Each number is 500 + 40 x the weight over its row's rms, rounded and kept within 0 to 999. Layers, rows and columns count from 0. Numbers have three digits each. The size before them is the row's rms in percent of the matrix's.

# layer 6 MLP up, 896x224, rms 0.149, rows 819-881, columns 112-223
098:446478501531423539485494486535485463511550458551487489495483561564593520500500451520476510442555524508489532513588435479442510521409593492533481486453423516466491517515578506468497594496506486502485511604466460523518516583471560526495512479508504529449472450496549423497466484473529558520589483474557486439544454509457525468489437545527
101:469450465517547499547519506421562507492539458553516540470499462396501534493411588554514525531488520432504500508450507490499499552529524535461568525471492484513506497514484475447474527505484554497502517482512463578539515509546415544460471501495513467471504503443459481510462565459498563549532515522480454568534476528510462483494448522477
096:505453536499544500536521565432504440518503545481433540518537460481482472501524424434511514536504511497462556489504501509484465482487440508479524508460568473456531574541537483440595512521490489516512503488483468504546509475505504561469491488479469500510483468549458506445510442369433440464542494478544441430429475515486510552404562493464
110:446441398454527498489448494489509526497451560508555524498456533493508440569526571467524528515507532459516543519558472524595500476503483462496531456502443536514568500505430489469473467487537535510467467443543488461488559535560444476486542494502464475555489500513524561498402458455518426521590487520481422474493440586534548502432430544505
096:535539501498520546512468463474522364403506475521490448532479592559530537497482509537483509463529588485482437472528585421505482448510490427448464520524494607487436495594535545486472500465501490523543458497522520551461509509471518508464563491519450447473401444501602451514463531475425470488511491481495513513469465483527558489478553485470
096:422455542519543459455564483445489548455474473451476518480476548475576587508424489524458542468482513523492496473505497536505540518463527449548459537526539435434389467436491536498532533479562482566476455497435458514533405458486465528453520491563386540490511559473566524462500514439511492548529509518454507466528559523453514570449514529485
100:540481486457472475492531445557528432491498544578494512488538481507490433485474516432503482425531575534490532474564492471495506469531431487548500550519471561502510512510456476537566548498548463520487454512504540429563523478552505560527489548545542499407489492520436599525510545480544509495483475520450491602453500464509430495448602530527
099:486517454495561447522545449388507484541523476497527474454536562501458507497512523592500496580566486510532517460523530515516506558551501515549527504439566500525544514444508506441487506565450541554484515499510611558491455480473553517433509540530508540425450481530445436542454487451599514473497458535572466502404438457551427543494427458533
099:519500534511541499522532496478462503421491514452526473507467513438608510389517555449427421481555439511550553460482463463481502533456534516451561522510438506546534478486550455497540503546521526531542548507584512546451497476421484524467476541560517499494492447504510533540505455474512493592486451487545535520486497632543448500513480445499
102:481475458454598491480411535481508499461390564491560558552473520450457530470536495437458466471517546547528524567567520450465513486440505516512504396457513557565517484468478521454491459521528525549491521519479509455478529605467443491500541485546483503462459562538447453511503512493559515589462493475547493581442543524588528486568487511453
099:506508447494493507470522522550431506444475492530500521484483480451462605506466481502487511543586485550511435525494496500524521514506546448455529474547443474484465479487520511492438544440504485493539469544503507452458465531389508483521491452491527481458487559507516471470481501436506452511497484460494456606559498423549448459503448526525
099:573486505478468508479545511559543519510541466491545466514471465481558519471452514455481486495469505508509497528523465495474462505492443534508534520542524465509585466483491481472549503563516563490519484489390435519485430534452524475508462418405413461475460516470547522513517575577432525544551559476496516443488496558470521522507447462499
099:444486552511573480476525466538457425493509509568504560449446463486547460468532500394449496443472457475541500497433504502531517433478558448542579480514603444494512446526512508417454447493501514479491461487497540478486496533471512489506494500522551550495487506453478567446474475483485484511518496495483480517428519436483482512426491524493
104:500539550499525491515524437522459428442511501577422542462507434514494570539487469560466476496558490538427511519486505480509549542516508547556511551473487461490481512533501450458512554484521500471543497547535517548446517542538466548507532475510588559500465488517476478500571517557441558511486495553550464499517441544529527589517420526502
093:547543539513485448478583533498531604522491481490452509447462466506496473463565571624434525492551479551533453524535454502513510564531525480456471507490473500483489473529479486469439519478478510419443515553498453505514538471461440495465581415504580554441528496512477529411483495457477473515546476571548540441501473513468455468438537523405
104:491511553536496576554520441521518473500506416516463483570475433474446524517516479493515515508434562475582541399413489489477470492536517467532541491453456532534475534484474453463457469489519472465470515488485421440574508489498477520503544461497446474530491519501470489494541450557524577478591491514508515535550553530497499502527544494546
099:571499519499508550551461456541546501503445483442439511563529505466482455532541507577496502439493523454510553524496473499530458500492531540451517522581531457459477600478493507465524457490489483557488537478485451484526485525469495468516386508420555469509472476513557514529425566507548577421480530454465493576492501451531447524473534441518
099:527498531491548537489504521475534544522493453498518518550446456478586453510518428528534466480456547489476505474433515515518516455570453502507521505433513440489509531477417578506582493513546462545485474503452468529479499490438548410461455533506434509380557456548502460533548545481498541513549501498544465494510520529520530485480483530522
096:561513538506586505575522479490481478485523454490477569468511449459496526510478544479492477495509505500532483422496453487474491384471489534458483452644540519442525528475445535462569499486610524583542523497519516468462496520414532484501447503546486444424463482508487509532520544553551522501528528539501453579568517543552529495400456535481
105:549442519472419478485484509458624450505502413491448480509506502490465473498446468523502493437430478541467387478527496516564516520526487475556521549486536534459486548443549497533543521457579453532507461562517504551512534482465479485503528471478499547507531468490481496534541524533465542507541501483485488485491528559526545568527552463523
102:507517532510521494465578554527476533420456411534521494558469550528500473393541573484427466504574497573561514476479503508522470544496456501480546485515451501510519580523531503401493478504415495466435529505500558510562526530484468480518492501530462479528488508598500503482471425539541481501467489489493490430469499502518434549525449465540
101:531526484514511453517512486431523522469563517511523450435473516513460533499561532579460488522542534540469457449504494477504478544465576492450499531455490464513494414491476541478531526401573443519493491524559537494499518520453503538445513439533466470581481547515511465495452468520542492555530499495480458567589507509523499455498554447444
101:464512458515560485562500479494566488438538482452489548433539542481547547488518529483528510562404510541526477536516576450473539560524500514508491540427504525560473503446405453483526409510511424499480535600493504483491510553459518474488538524466482476570520458559568519502482561544460491479484522517469523472446483525541546454544513497611
095:432535521538485550503511451474459512455505545524503486499517550482432494485508586503533476541503502565452512532490448427504448504485454550533509539496497490492528528502505436532442467442599506506527543460493519430458536483371501471470471471484440468585493520491531507454444486440466505489519563484499447490503587504495516414567436580531
105:492479543485486468519538536503526584477418542497508514506547432549514619465495544611479542506475450470497488485545570487523362501505552466417510511479473484465526543426504503524535474521483504519462492438552540458555499455528550561484509483520446477437552482588468468530501512457475496458465467501539476476433540381517512539441462550519
105:529500431523560520469470459443465516487466563558511482522440496446541462550510540448461548456472491480527497546427445539516527494476466508477501514508526468503517495450528562466474441510539387535535545552554531477475516469492471581542507549460579477502480538516584544503482453536425560568391474521555495458533552554492579453449488558495
093:487549560435501508531445505519496507488536519507564600574635521544558537519494538522550430415479492420502555472551507524460449498526521509456461466530475419464470531536471533474503422440514514503553542586500417497531528499423468534527520576477464553516508481558512500458546520482485546476487523461511534506522507499563491547504450488492
098:446510509456498464474468530518506490488542534521521472466516480500483442512414456548469456474498507443539534472507488476611426549447502536478516499397604502417540500457422572438523512491497559473570467516542512537494522458502498532547514460504542571437522544538544436482539462467474475439515500532454508539518511478491465393478448451425
091:490424528527487520475490395451528417520526451473494515486427523468471580524517522497464418435538512476480501466557513538545489461537511549474458544475438468516526486463506516498466483540515497466437530544517522573468438441528503492524513504524487452521540454473572509465458456528485509458521466527507457492502469477461493508459501514474
102:524534530556567461520566545483520484541511471530544445579531529490484546542517525532492560476425523560448478486516576514422491520494438479581421485523458521513397498528491471460487497548538463516480515541515532560535469448431534481518512528466475506457477480448519482490509490438503478489476462448473510570522524480455544555482470530478
096:513488496495489517481524517542574562442542540550536507490489500474463506467456550440545518474489511532514503405493462520558477558423552406430497541562551515561495547489472515434542400513458532463515549445568597510488472526503516428469484490540496465531482438515500527490544538483569419498542460502521536504497532493495416493516483514491
105:493560537592566485501519553471483479494471578600518518476582491471406450456534549518482477509544482403463466454442486498519542578544483470542447537484474504455512565469514487522510473478513454556502482501441595491459441494454523527513479447516450526434575475475520535491492577472406572475573548486481523479468506545520456516469526425529
100:506415525463406469497565557483480477557528528414478481469493597437465503540505518535472508470489559505453491437438407505477525496516472532500472478497467485491482436496468526522502514473495451481584525459535488446450532587506479510469404583458571447456462547506557495447522523461538531544527537499491474545477442449452521569471444543459
096:450505481483479535480497464463488564497521530465529565415465544503541432489502515446528481511519455518476541520474530505475498443475548464514501507497504563517456516473453402393547502484473487505478488545496454532479525563567526548533452494474567438473562490418507477515507570476529489485545569506525497472506477503494488508447509462497
103:544559521436496492431437496444510515534430499560470563525539514475470581505548467500540428467602517490511402461491478452471463587451552541522522512537459483471514465565545473461519478565530482496517541440483477476403490520486523486463567473525536493537518466475487528565474511529576491546493517531442526498461492473502481485441447530500
107:516509471444619513467551500400450466482554541518449451478515474508522430501464398489529558475529464494473508531532427528530549505519513519489444543492501525533519549530517496505490409475429444464512535461546540470540582490479458462565511535569524499568507459539446484524479463437510474564583465504498488447455526551471506489465459488411
096:480531472469534536457541515518486446550443430549480457444455459571517495506449451503471489485453479466490505499563536503442468547507546607560500485417432512492536493435439451487479494441530471600510521465527504491555528496546427540450547499449569511513499455480496464487475544525494513434526488523517522521439465606505537540444512417533
097:443480513507492448490507447481529496428517469524516512481520424533477440537418429477472583476516540494498564549582464530535496518549485472541464450452514505474510524495476532458431517500476449540410474571516532452544465477533518526501422476487550506445474528508498499475461447512529501555450562466552509509445479514465526544445542463497
096:464466510501529497423481510503514504560565505538507482475467511455468554377438451492524456481521446498549624528470514488490546486545471449417448500496470420514517518526503450500515519449513455529495501477485521465480543464460464449488586484527568529487540501521473476497478469482498491557517494473579498570464523549437537449491512482448
108:513524493459509524471500472474478434461475504508508403418478474467508454523453484553501448591481481435467457532555611564483566459518479519483529437533560518504493512563559495516482492524553540517492528433408438546492482419498423561450515499512476536495477496507491541428466538456470537549528518463519439518502493558466408452537502537520
103:517500443486523416511527553518501535550515519563478493385450581456475479557471569515532563601504569496451430492573503468580504451568498470509499530414405466436500553460537502489477548555608449485489468527460537510486499519555507470510440476468498480472534434514506521513549492540445444555485512482523500507493415507512522496448506553553
103:512480480487520591520512483470562510486523561486448454569507436474501471502543435450525567515514435472473498513476502575462473517505537455524496481495548477459420513429497519475529515598511521484547565430526447458461490464492508459620460396476502450589482512513547493476494483523484551560458535478493507549413483536470510504471560422477
100:517490498525499427527532557505470529540478507524520454550500553499434494465523533454446501535487451490546478481535475606577562498544551488550487528516445494507514550516518458500463543495420500479464517442533501440481537437447541554482487509494483456548527526528481513510592524589484551531508476434475402462498524509546507492512548580512
093:472538506468507522505509529518515433532533531540511485518448470489508533527486604523506511439551443433501508501552554513472470478509528571497539375527552535484525437473503499461441451463486493479494475449443525554542543428442441474547470488487539519544489557520460460518492484491472524525549477481488468579452524432563561519456515533506
102:513534480424533585472503557523462545599514529503533412478448556517524466511514475439529514406485532503504529453498540474505557530455543482465543504463465495489509520475508487481487475467466442511466498536547524451512564477507457561488534516519504471542528523505523522533492610520429475511427504529532545460535508491479497434469504544507
104:532464539504538458472519457572459442429492484509502557548536504530475489487507555564474496451518504475528460505516571463481452488428432589517438504522516445506498518493475619495530489482555433429519470463499526488462532536499508460544477543459495546462535504529493462463449503481452519519469465528530472545472466429433554499527524476491
106:458514529532507412481541482528513571515473489483477489482534483527533421574499432510438544477495486470536552451562553501546495488503475525474495510496519480539449480474508442466531427489470555465486467513502515521531502447485504531529456440550500486468462528479483489590504449617505463546548565425520568438550415516445511510568461561479
095:536512398486480459482492480463475429593512495481548458475475463476524565526475525529566473524442486479450533518470499477524555494507520522618515566471482457571536500441456469477502526503559551478479561543532460509434580501543472520479565468526549515514456536538462513505497531588493571517574530456494533518497481470548456516421489443435
088:509526552483515479504522442421436463487506474455457594377504541433450546476498520525531478535561475401424554464431487529534549485477498454486545512461557548496417480546480480459507485524481500462497516589515510487503525558517516531473569430498486532499476473459524525509493546390511476525497535447501487463433528506503466543490470500523
095:527510511554478580480573487516512546576530557484516510515562446516511562515572400449446547528564491498470486425470532477463519475514486530472511522470564460461490471401553539441549479534505488552503575530514511521514517467479551528517520513593482473518526526510518517585522559468555464579544520472505515511484505483559477544472509484574
106:528488518475487503494509494517590487478472501475458536508494531483535541494451577520557534567479475550421488537452468473525446455518539459599458535498470508475465416483458466512456527512454487492447498488491462405461483468441517553452494502534431488566458509484533526552450467522581483551529522447526504540489460448486481535442496456524
099:470525483521481497581450537524510562535546502451523469490516500529503468448471473500495472529507580537565525434571497475449482569484500557435461426496573515563451564396481472492486599507419479454510516540457481509453614467531519481543466449400563452466517526462573452505441524521478464534503494453460414508519509530564469547511520533512
093:527551542561505497555480495468502536508539525478567479499496425540410502547473569510540500523385517507518478479482525530572500515494469478475491486551550463547512544483483508491494615463482446523470507537524496514470501510469502498408500510559571497536503528489492501515496528523471493560470524466486494509465418600541464526531469477510
096:529481497504553490493467500494509445484493564531475540499497509419437465417469533533504571479570506554503506539570451512494551451474463473548465512456468475503437490513550510512562520482561552455431514467485464479476505510459442479513495505510449485421495513494496507495503560530540513531563558565503413477433511506471477492562531530531
100:485515483496518537467532537499431515458508498583437519503542479504458520573509537510483527463450478512480436553455485446562552479567513485542513526465435561494463451481517517468513494492498559554490510551489439441470451416528495516544508466576576485472519478535474517526455452498490536486496537465485518565427523520496562531461498448522
102:484489519502483451482483474481508557446490518500492489441457575515475507415524497485563434534563508516496569414432483451480488446473492521485514469487501531549463493542522529443531471483502425386576510489562455482508545501510519547497435511514508399536491480536526606463433485553525555505507530471451488490430471480497461498489499505549
103:481442477527467598445470467532441510557491450473472522436451472498424487439500520451475457570529563506525471466539497503426404548511524500414457448467496482460481501520563487537512491551500464496554532490538468448461501545464537545511544523587538524584575517482456496470590475553490488533568510525544492431488548471500519590501490507500
100:577524470442489461529511488624513517477458508515591440464537488505571427454586453479471441527481429506519480534519455465536512529514499491502504550493483472521524405504444522583462498530520485518519480431471576455504577545504516514487530451498575488477446511490512512586479496439463540456531528433458454524546553556538493524441472485511
101:495604468525540468431461523467532531498600545538508443520483513470474505452500606465540490460513473582565494526538445489489494483481498554493432446542518529478475495458570448435488477498505481528497553533496474527427509455556529492419443574536474528497481530481456460447450510444595472457514521497600498476478462432486485517505549558487
092:484476471474518513424493459523492484524475500551497507518495552426493473499492435532526499506505549518522452488452535484500456471412481506530519489532468525494453451433548432511554589507484529490471529549441479529465527515558510392430513503522514484458518475492493542527536520449522492607511463468420485494477418478548508455485519489541
098:496546445533501460515525534502524509513580502556531361509488380484501418541627553551497521478470472519499495492474512507444509561597527425589516564503486512536393478473436469533551548426432465527459454485469490520567535484431505435564456474471511525466485481466496562513483433485444448538547566457496550492520448512510478553511466467484
096:566585477485562578502496464465449537427551476536505492471465495554453498489460542464441501547445523544474502469451480383525536432508516484524484500458465508519536469460468498534488561607586529545426477500475431546610459443463602480475506520517505446497439457484547545511516474488517496530569541482485484443496561533474507508514484489518
090:522494499492537439520498475498525530540562556470513483456450523511580609545486527544474484469516494559478461479454484422521509460526483483484494516526527491414485449500393489461508434500476476489504441568531457565480471565528569444518450491503430559509541396486550522467548468490453501509479512495479480536560496487497482470501470513459
# layer 6 MLP down (transposed), 896x224, rms 0.155, rows 819-880, columns 112-223
106:544554632434543494440406493507461477465543483534552533401494565510579441396514507477471522468560516478562472611452478462446456560475520463536486479467494514528508533496462511495488502483441502516531510503426498512467575513536533514523489492545490462445532519443475539505535538483539481503449500517578588473529473518391554499528445458516
099:474518490516439546473504498460489540516486479499489502515457432542487457451532586519518489572494448513528512534472499492595528450502469532483537521537521448483471526502474461468462561515468538486499493554478473489527439574515489526516432544478526520504487504459512527494519476532466421494528567497550401535527581467526422523542531503551
097:484523436554471454487505435408559492475413532464489481518514536503439533463480419469507474490465502461499509473560522478468606420529475495566497459509482454467501449438567523511517510534504489511526561533490481513503484487499437453524462464516525508537518533554476553523594526453561504493438526507571510484518508474494474520455488571482
111:445501484544546534431525540512491471523521437490453572488503553496400443523451487476448497577539538512528502544541512527535495461557413441447474555493434565509499557442556479528473515490541492512607477533460532518507484553440550516441514499441483497492452463508502444497503444488487523512510459517581489508566504466520482481522525470554
099:478496505544480503464539528485468516505547489497471563525578482526460481494469491529427488495451513464506449524558507543496518479517516516506467552530502476520480525471554524527468564525509479493506520515385512513484447502489451492471446523493442467514497506424525445436606515498544544528584567493423397512566529482499460453412533506558
098:594470540454431425502476524525542548523500505472498458454508446484461507487563487477452510471479452534467537514532436461555449460525537473444537522503481521590508520507490438493462576490463445420506450533537539475462483488546528509492462491473540522434412452517495524487459464497488455497500461504556464458461524509495551523406528492536
108:493403485443443490494523455423536465515464469484456471454549503523494453514585510499499477485517467512441471483488496535526598472484463459497532525522443516475527504448431447472531511457517506464481456495569474436539462573476501582559571526502453575490515452504525464470551532484474496483553511479439455477502497434510573513550484507484
097:463518439492443503515548495468498523540484583543455481508499459468445509567475517534531546600490529481498526479509459471473500490412474496474444507445542449574491554447474456541533487428518620536513496572399527531631543501522449571518573536460458451522483523508526539506444480505497513528523476500441501472490461547506439465480474489515
087:495493406544604513476530495550471505508518525488438468524629499515486538493509527428490535466432545478442503459496477498453469497505473536554504574511519490543449501467484491451484445471493485589431483497530516455487543487504547518531490496508493555565466493521526528467565514531390473480453493417496423624453522489516537530443454511539
100:476527603570499453437521504526525528503579437471549545597547410487562494523551513452546483500556615450484488607440512536504502558519514472471450503491516448478517594454468496494540577504447554474522465500508429504477441505510489406550550537486525472565537479500485483519468516449480515515501552537479521427527440513449489517498422460515
107:492515513457556489582444459578423465518470405566492522488550510511483537465485457502516530468488503526526439516579430517450449498515453479521506464541451515461516533566524579499611509555519507478489551470483508508498498553473515499471510418493486461507497479444507482500505482544485527499554541475482523462494497515480486470513500503576
083:515460437485506489463412463366550556493492541452594495570525472537509415582572565503484548531469520491446556488472491516504493499541518475504526509456491514483445486525447546513481527454519486473482494470543594486503457457529466470491424468519535517520553398521468444503405466488451440495469455533461539517469542488588553479508505485533
105:496492498507572454428496527537523524524496513450530515479515497558496491506473513542557463428523461531492463466482474500514469533474544539487441548445527513565479570511562449483491570546476512480489529488420542468452445505486506458572552487494475453419429451497460558525486492468579504596455506472508516449504472496533494502491447540544
104:501479512513502558558461522494499470565485482450513505455484516524492468462503519499453539522496502543533471506507557465521429509432449483425489481503496548440487514458442458485504459490479556513528427498468446452518522444559528491562470509460431469535412527503490443474478599449516502523462493565476508469533490584534452433487507480489
102:453500529515536495465428484527499440552537501504441544473501521478582512526504464483516518565479499519506456556566491514466483490503490427481555460462475487455493513424447402471500546506496483467472481499468567501516436508470458439467581531475510484518510492471485516440523452576550526498551446462473521571565496496501513529476519515481
104:516431494524461456486451463475563441478462556483489581498542522509473489495474428452567499530459596457583462488486430483468486474600458565513487450491506455473527487560519453520504487523489488546465449528483470499553522492500553477460538506445496456527530507485454512524432470461490450536524509536467528460458430577570582472467485477434
095:551557506497557523446514537501444459455514504454524431458544592532555574501427573528613471492548491469495526442445466552436503488433537527504464425504482449486538471521474463498469487535504585542446459470465502513504495536556511448508469444487507487513508487539490530526547444526470445514502541493512447501410540541531505520589491530501
098:438447534471543473429512443512530482524554464516483439518492492586508574530555533513565526533487451484463499559535452494452513425503525483521522494473485509467581498533527526471432464482519413463534548517451474453518475549477532413552492486529431565484557411446565444490546546491528516503544578459539482480512521484555476460480486453547
097:487478424507491477430545543500476492530524539519447441482528526552505431495534482594496522509472449569446531506440587506512484480511499515562500463465449433478571538600505445474484501482501445420469541562533473532541499426484516530479506505456526496436540479459559498451530521489458519487516574549567506478449513464485519510483480454452
099:496451476481463549476565539439552433567540484433460475487501496470493442472433465491537543556563485578512494430490547504510451540504481490507523471475470423473502470444496449565484572502524547507457504546505534497517512498484451507512567505541515505527480542501533458584474539460399491521495532564533495453548447528473466494424472424545
108:502541429497409505510405645442496604596477522436503485503554535483517475543470439551492558495495483584469450582507483516531491502534542517525591507546458497480417520527538392539497499444441491471514444507506519484501502560562504531498536476502536492457547483460453488515457523512486472455557490496519409547467461541488479485464510438505
100:475531513569474503506497480423507417443463459394495535523462551505471446487479537531469441536468519479547485523522501554483461517540545504482469489490512470449531511459478558532599484501562532488494429462466498512476561498479463453492501521482494443563513495391549449507514486551432532530487532495437445479482557455558511534564454500541
106:526564540540503551543366534443497556503576483496571479507515516563450557474471504479504474528562436563459469387507545551510505490494501525543469586492509530516544564456538537535506500527478532491468552479533496513456488495563522470552527506403485492446514508546504574536507505418579474529498443499538482539476593527556511440452559559550
095:495485533524505561472458505494500410473540561569489527519476502433542515510429524434514507405520546481505533496496507426506460526553452511461457505544505485506485585497490489452451547520484571439529512527534505650535508490510556525548505480529493520499521530539446509557529478504520462527498504464603459472438546446561528466483482483461
087:447476526467536521459486433540467531568549497490456493498508526457519507540531416466522501488472457549484559540485493514492535590552444487536527482497560500517452541525525482450548460448526527547413476544496556508528532474541539474526496448502539510484494527542545521530514503501462513532513538458516500550471503434459526498490551536586
105:470559451511534533505493457464518490476500513452588513476542522532532554530441547515501465505485506474471519514483502441523485528542508553549548517503543530492447546427563567480499579495529515548431547443484524481445510548467557491428540494519469486503521537479536493521528485493480481439434489466526460526473544541495500552501437479507
084:582533500468574474476529473494468495549501522539444521440412396483491554489536502571504496514431494459417471523463485533477464528471496501556512481412540527511506572455446542507486530495562606499513483380457483487465476518481457477526482524484518469548536468459462486551534522454547474535505482452475491578478529513480502531509539443477
100:489502484491488477529514517472491487505501520519529524513518506502485501478502454500458436500459473555525412461434449509500535492471540530504521509505475496559507513494517602486560461520507508534458435462425518571454519474588564500435513477499439502447530496488529521500567497548478558486563458447505446507531484462594490451512435509499
097:466447481458482460526413547513520531481511490443542565517584513467564537510492490532556567586493518569513546536507435543460597498521560511557461549506449504532504403544512522545559530563515529416539453539478504492485522446488492580563489480493504482434438434482495606531483513434520525463460514558529530449506475471499528473497490492474
104:507427493513498447481458506458524503436507546501449562482511478561526494532599537512529480530503508553485529507526525484452510435513546434485505507548490453556479484521549539508563578503496545490493453506500509484448578523468475511501551502484490590471456527561530466491531537493470429491494475529514487488550541462499485521512571466527
095:492486484539522439490476492458506556510512524491541507523555447537385407520483503541549551543498455469449475552522492557506575524487415508478430520489524476512524481523475455464537609473501499420519481494463487485590513532520438588542476410531455490531458495464487421542510508452499519483455522472515440513536511550491515520522544494470
096:537389535501482558550474482546508464528463470567533493550409500477525503475514477518429571525539542508514495508581413505438452566474470472470514505488439546515564431523477479488511586559504535483465512533472511471454526528513542408512508482489518500542512445482483492532489495511522466428515478531455502518533489467510535495472537516448
097:554536513554511584507484425519535503480448452443529529511482462492484487411511489489478432530519521487523464503468514521515501505445535453469543494454517526482516532458499548505460471470518490577516567499535469446498475551452522496509444488480476494499564463494516468534559463517508523487432504548509577530555483479573550468509521537535
101:593506463494526500496507463489484516488423450494484563456515503527460542498572490513575552509410535528497433457514502516483475455415493545488525536436469467512436462575529519452504556469482548553621496488476484530517490510464553467470417555485481514523506543486499548484502423525491507523378426530459520535463457510518448451473465515490
102:469442554602472508521517529500476466559517534479435438454467441477515492536535534488530491507448465519520524480516467552527463449528440487478513490486577547537539549501464484536523460486420479449588435401472445499434514501523560517474442499507550463508495538519520449462513530519526526453504517477404443399512470493490467516523424512532
116:498445491518487505481408567510532417429540432484500424420519486493492511456508491535480508492508495514479474498604470465417499489498526418536569536544536477556540498427476547512435500505552488523505501561478506516497527538562477515490485495500521490571479489601527555517496499475497503540447411482505444571479424528511491446470501557503
099:495597468437514466454485489506500511621497436469489488506451458526486520477439617512475532502438508518472543464549510497536521518424417532495562531461490518447477551508538564513544537526514456409461500512450453569517537553518456548530523455446452460489472527500394490532477452446504498452523470427503528515461546436494499496525505511473
098:471485457479575424479505542527550420455507562540452452467519515460529521503465478492529475516482493498544498456458522543463532460480460556508473600461524511485472537485455551547464526391476517463480425562492408549499469483425545493535491469410521516548539467523510476470568419478478453572477482550512483441600523435508475534471503534439
097:524489482528510499544555460419504499492461528472513485527536465531562509564436538403414470461526483441472477445488463514520485463519515488456460544510552460495493553536488527510479469472520453481502481433401572509490557572552431554475488526517462518566487505518569439503481582515491423457501474533416479457462478481534511491585489468590
103:558461525501479522455394562490505518474516520507484518552464517430517549489499483517520573516515462461412408491537482485479549465532494569488510506535464489455570479499477482512465514521488505484512484495468461523471423535509532506503580549371482505522533531553464559475542544539499482539481465514507482471478506414483465508508437456455
097:502519493516577548467500530548613441504436521465424462508486554561513434451505460571495466445469521474484485554495469476512566451521503573508470418561446506487507456494543460481554517484518578464526480524491499552471493517539463461461553484452481524427521514530447522439497471552478513527495499540553457482575524518522428504464516469530
099:488532524555489547572484509548496560439484445539566477484512566555489450557471499483502474488529522473497536472534426473542485451508536437546490473557557512484570455437530470530473550497516533504434455471505510433519561424541486450576494545495515491535492477489509429457498458538453454484490489552555459472576419425437498578549481414460
101:511351426475516477455495498438495454527493539520438542504439518478541491487454461581503478577482531489440500457505471429572448459524512484545533456462543454482450482476485558580420377470481518492471507547459419558503583467478538548542453515527510579480465463552555514453454478505517457498514575476484508465502472538463568535536499517573
100:490469485487453530521502496510506424579521457522498490496484555405495556494453513501454531528559567469493482526547537478482455447557548581426453422506550513556423535536477458532504470504510502534541514502475514531510438453523460501476510467484491533456432554481422454528540464429499504485484525433469430486548523537463492479526454524478
102:540505512479488479567499443459459443486399495526537532545430527461509585412501484516493447533506516546562458463500505548478429549560548510534535581551524498522479522453561453478475498516533518514462554509486486524444578513516483476488497536460481544490456466529550495492497507476496526504437517417441576570442478495611526508508456508510
109:475528432489469438448492563563459513469562535507448551539551499529474481459516500445436550442521484499533535470442524457439488495593494515412445504440456436484553488529479563551464534512543505564484508489531573478441463559452541461520452511525439417523479470405509561475515509436526544513522464595476494523479447544508471498493468525464
108:597496495538493546450481451448452530561577453497400456542562485424430528581500520578464502512509453424511525503588537511528528483531381431481460471532486481480505527515517440483489522507474480475454548498504559501521465494485492520449561481560539543457496443429537538486486503498515495485514522509509478478565439548510540496500518510524
091:471427559476519460491506488517537537541502491485436560496553532507512462403451465547398458534443503508480469513454509502537575494577501479524542525503526559560558488541476466496434491473492480551489465383494496528491483520519525457444417484501502563486522521524492508557559479488481500448494510521511485458489538508431392516429515482482
098:530575520514559533502511516530454518420468515493531433551580421460512471488482528570473489467461472553532488415578508477530470441422461457498526540611473491498498534529498494483510547538575474469431484536432569526540495532524481475488497488519521531481474451509450409532462452545492409504488472546469505501622571548439488511496527440448
100:537500476540453471484429435524462471464463512542466437527558474566491507540480517475469457474479446444570471486441511499475520499479521502514499469490504542579461495438475523456477555468520434464531503544526528477514528483462573544517588510555556506551468475476518572467540466476496532507496483558559558520532421411504482453527512467485
095:492489540576516472465491459467503437452507489514533520437511494527478539439481475520478459540459534475439445546489515507536505519442433464494440495523591523454570483469502504451555542614541517559465476500389551460451513423474521550513513554547475595459480479457478526501493561509548508512463558522557509477543503406585524554506467460493
107:519524473461412472480520498510481449460505405419493507477467519511573570464514530552494499549522573510435461527489507466537516571581559533490526521495524526554560470525507560446486466465516509528491501498524469500537537400475526514464458468572529418475513529408502466540495547445508489529578465502445536448516536610533546525506437491495
097:437509471497587566437517422542542502452425460464486422475482484545542459481486452480523444515481491513501481529462492475482473492509498503469505501492452575478492462503486470506461490459438529483459468478509507544519481469461498463481608532447477550474432437498494478443464522482512517453485446443510553472504560473454538475471564423466
096:551628458521481463404535471531461493448461458506541464480505526521470515512516507441504544439462436483501510564457551430557518532630486499494538420509576537523504519489533440518511556506447488536416504515509513430576489483512485450476492563485541447513525460499467517493465544545444554558521503473579460491454466472519521487455496447578
097:508523516511495530533513560548532400465534528483540473511484449567535444493491509460542508443502514505448519480554475526481506548507461468555458489526498510529482569524446496484490546471529504539459426482468558462565500587515521527405495530496488552523467529513558534527501398480525522527500451447475471500537468513483450453580521537499
103:520521480519495503417446467513506462486501502510420560517515444520516414488480510533447541552510438455525491501548400497487457550510458453516531499500465485551469543516493461505516473479525521408482524535482485479478505466431542451515517538473465505456486556510485422550522470470533519515469513494521465584606515559499521475543463447437
103:490556551548390552543481585479561545450540469547533583452542550477421515511453515448506460478483481516521496491524499533478514545510497506511548569546526516462501433546528472472565544457420490455614501519517470491577528484478490459514493499509496488518484563479412436496475497499531472449520506481460499483459453514499537422512477516549
102:461448532474524542563425516497470537445454500502528536467493546515516430529550525442459412496497503484503539560479552464574488536456476480474488550489454521520415462527459476524498490505548551527432474477488554536473539466423499577517478486494519595426460486575511461550463544523483476492529497499498533462541494517508560534431424533518
103:490423478479481557552476507533515505490442456602497386459504472474465469507460535407499540466550450550554447562538481494437443577449442494484506536449536500498471516504499451500480495492537497386507507492564451487488446514444541549495511449547493536487468428539506521488463442531527499448519488553464488550461478467510465484547481465491
095:522559534542446427492467404507462516448542435459416524522445454477432575521499510543470523497478486506558578434565465539503511535473537525533460504479470447500563508505487527501526521553461501521512474479537467499489547506469485606523477565508529549513488457484440499485573445541505498473476543478514482500515591607460475501499426619457
100:475361565421483613435545494487450442433566499504510507529537470475470475488471475498460438525472438495507524526499469490524528613466501521472486474564494454518561598515580476480477566475527459589485547473473581549476455503456494464476460512510490442467503482552406489489506523429530472418470494503563580485521497452524498522478557503516
098:502604518493470497504514503510462489530464458525508486530558474520406531443485488509546519451496513486488543532497536566551459531444495416485463515589523558531477468488499571524530477490578531417580496530557468473422498593527480518468452488452464556454524485499452577551512534578511543515555563536462534465502465555501484448451542490508